Weights of a small GPT-style language model, trained from scratch on English Wikipedia: rotary positions.
Each number is 50 + 15 x the weight over its row's rms, rounded and kept within 0 to 99. Layers, rows and columns count from 0. The size before them is the row's rms in percent of the matrix's.

# up: layer 8 MLP up, 192x64, rms 0.162, rows 186-191, columns 0-63
# down: layer 8 MLP down (transposed), 192x64, rms 0.147, rows 186-191, columns 0-63
# gate: layer 8 MLP gate, 192x64, rms 0.165, rows 187-191, columns 0-63
up186 106:36 39 49 47 44 28 61 42 44 20 57 60 47 31 40 44 60 47 70 51 69 54 57 41 46 77 65 60 55 65 40 25 62 75 65 35 54 52 53 64 35 56 67 38 49 66 53 01 37 65 50 57 62 80 53 35 67 26 74 53 54 35 31 64
down186 107:57 78 63 34 38 56 53 49 48 44 90 40 53 46 69 46 31 66 42 66 84 46 56 28 48 84 30 51 43 59 22 40 49 54 66 33 53 43 46 49 62 59 59 53 31 74 42 47 51 53 49 59 57 43 34 46 11 27 38 32 62 67 50 65
gate187 106:64 67 58 73 21 45 38 52 49 38 69 43 48 64 70 40 29 42 26 66 35 66 36 43 44 41 59 47 67 68 27 39 43 58 25 47 43 64 68 48 42 46 65 53 26 41 53 81 63 45 44 44 68 43 30 59 33 62 34 35 52 54 61 96
up187 107:34 48 44 52 40 62 43 67 32 66 30 87 27 39 50 50 47 30 54 29 52 33 67 50 39 48 75 53 26 57 58 75 33 49 51 50 75 28 60 42 40 53 40 40 69 27 66 64 57 59 53 63 42 57 47 38 66 36 50 74 58 68 62 08
down187 107:65 33 39 44 22 34 56 79 34 45 53 47 44 33 36 51 38 51 29 69 47 49 21 62 36 59 35 43 62 86 53 69 51 63 49 53 53 72 43 77 48 59 73 37 43 51 50 68 07 45 67 41 62 48 26 48 37 74 50 37 44 59 55 50
gate188 091:42 75 41 72 43 66 46 55 62 35 37 49 49 44 65 44 03 41 48 48 49 49 52 45 53 62 55 55 45 91 82 53 59 45 62 35 21 41 61 54 69 76 33 41 53 63 27 54 75 57 56 33 62 36 38 40 59 62 38 48 24 33 43 39
up188 093:47 50 32 79 37 46 45 39 63 65 54 52 44 42 34 73 20 66 52 45 49 68 45 32 79 72 63 52 66 47 54 47 52 34 76 31 53 52 34 64 41 92 44 35 54 50 47 40 52 17 49 49 83 48 47 36 34 55 66 32 51 35 60 30
down188 087:76 43 69 38 56 50 72 57 36 67 60 67 48 66 60 47 61 60 54 39 29 42 48 50 40 52 35 43 53 42 37 02 47 39 59 40 50 49 42 41 57 44 16 40 67 36 66 31 74 56 53 40 72 48 54 69 49 32 41 54 37 95 37 64
gate189 096:71 51 28 29 28 43 53 33 44 21 35 36 55 40 70 63 41 62 35 98 49 75 48 45 65 80 49 29 55 54 59 43 66 48 61 76 47 66 53 50 50 63 60 41 28 61 61 22 41 45 49 52 50 66 33 44 47 50 25 37 66 52 57 56
up189 096:80 49 84 58 36 41 49 56 27 65 47 31 62 63 54 62 66 52 36 35 48 51 26 65 34 51 49 48 20 60 65 31 53 68 38 85 50 47 57 53 80 56 65 45 58 32 26 53 52 27 54 56 68 51 45 59 45 40 76 50 32 40 55 79
down189 099:46 34 57 09 67 46 36 72 60 27 50 27 30 65 69 44 55 48 30 66 47 51 57 59 60 63 49 44 58 50 54 54 69 57 18 58 35 27 39 68 36 33 53 72 17 65 56 47 61 44 44 40 45 76 75 40 74 53 58 49 29 62 56 43
gate190 087:68 47 60 45 13 47 34 80 52 29 69 43 73 95 45 57 58 47 60 57 53 62 34 88 35 43 47 49 48 71 37 50 48 64 49 53 19 35 67 49 36 48 32 27 60 66 54 63 33 51 28 61 54 56 38 47 49 35 35 54 43 47 43 52
up190 093:40 55 67 33 53 33 57 43 24 40 87 64 59 60 67 44 78 42 50 49 36 78 56 62 69 43 42 41 64 68 43 35 42 48 82 84 30 10 43 42 45 51 48 36 35 60 51 47 52 49 64 66 34 52 54 61 39 47 54 57 40 23 35 51
down190 095:53 40 27 60 41 44 39 51 56 52 44 79 54 65 35 55 79 45 44 70 62 43 37 45 43 37 50 72 69 47 75 57 37 61 52 62 54 54 57 36 29 89 77 89 41 40 32 46 59 17 54 45 24 33 34 46 50 61 45 54 42 36 68 46
gate191 102:45 52 66 71 48 65 53 54 31 82 50 26 41 54 52 52 32 36 42 45 59 37 50 67 34 67 47 26 34 86 33 59 37 56 38 24 51 34 50 59 91 69 47 42 55 63 58 59 43 35 77 47 38 59 28 33 42 41 52 23 38 57 38 58
up191 104:57 40 75 41 47 44 51 62 36 73 17 55 49 72 66 64 70 32 49 46 65 58 32 51 61 32 72 37 40 70 36 58 50 44 53 43 73 29 43 76 73 40 55 38 48 58 28 33 63 62 35 58 65 32 54 74 58 18 42 68 41 65 51 72
down191 099:54 19 41 49 49 42 38 65 44 38 11 54 46 48 94 38 49 60 43 65 64 53 63 42 56 58 58 50 50 38 56 63 57 56 58 71 50 58 69 77 17 30 60 62 62 27 62 39 74 41 54 41 30 37 29 72 53 47 29 70 55 51 48 38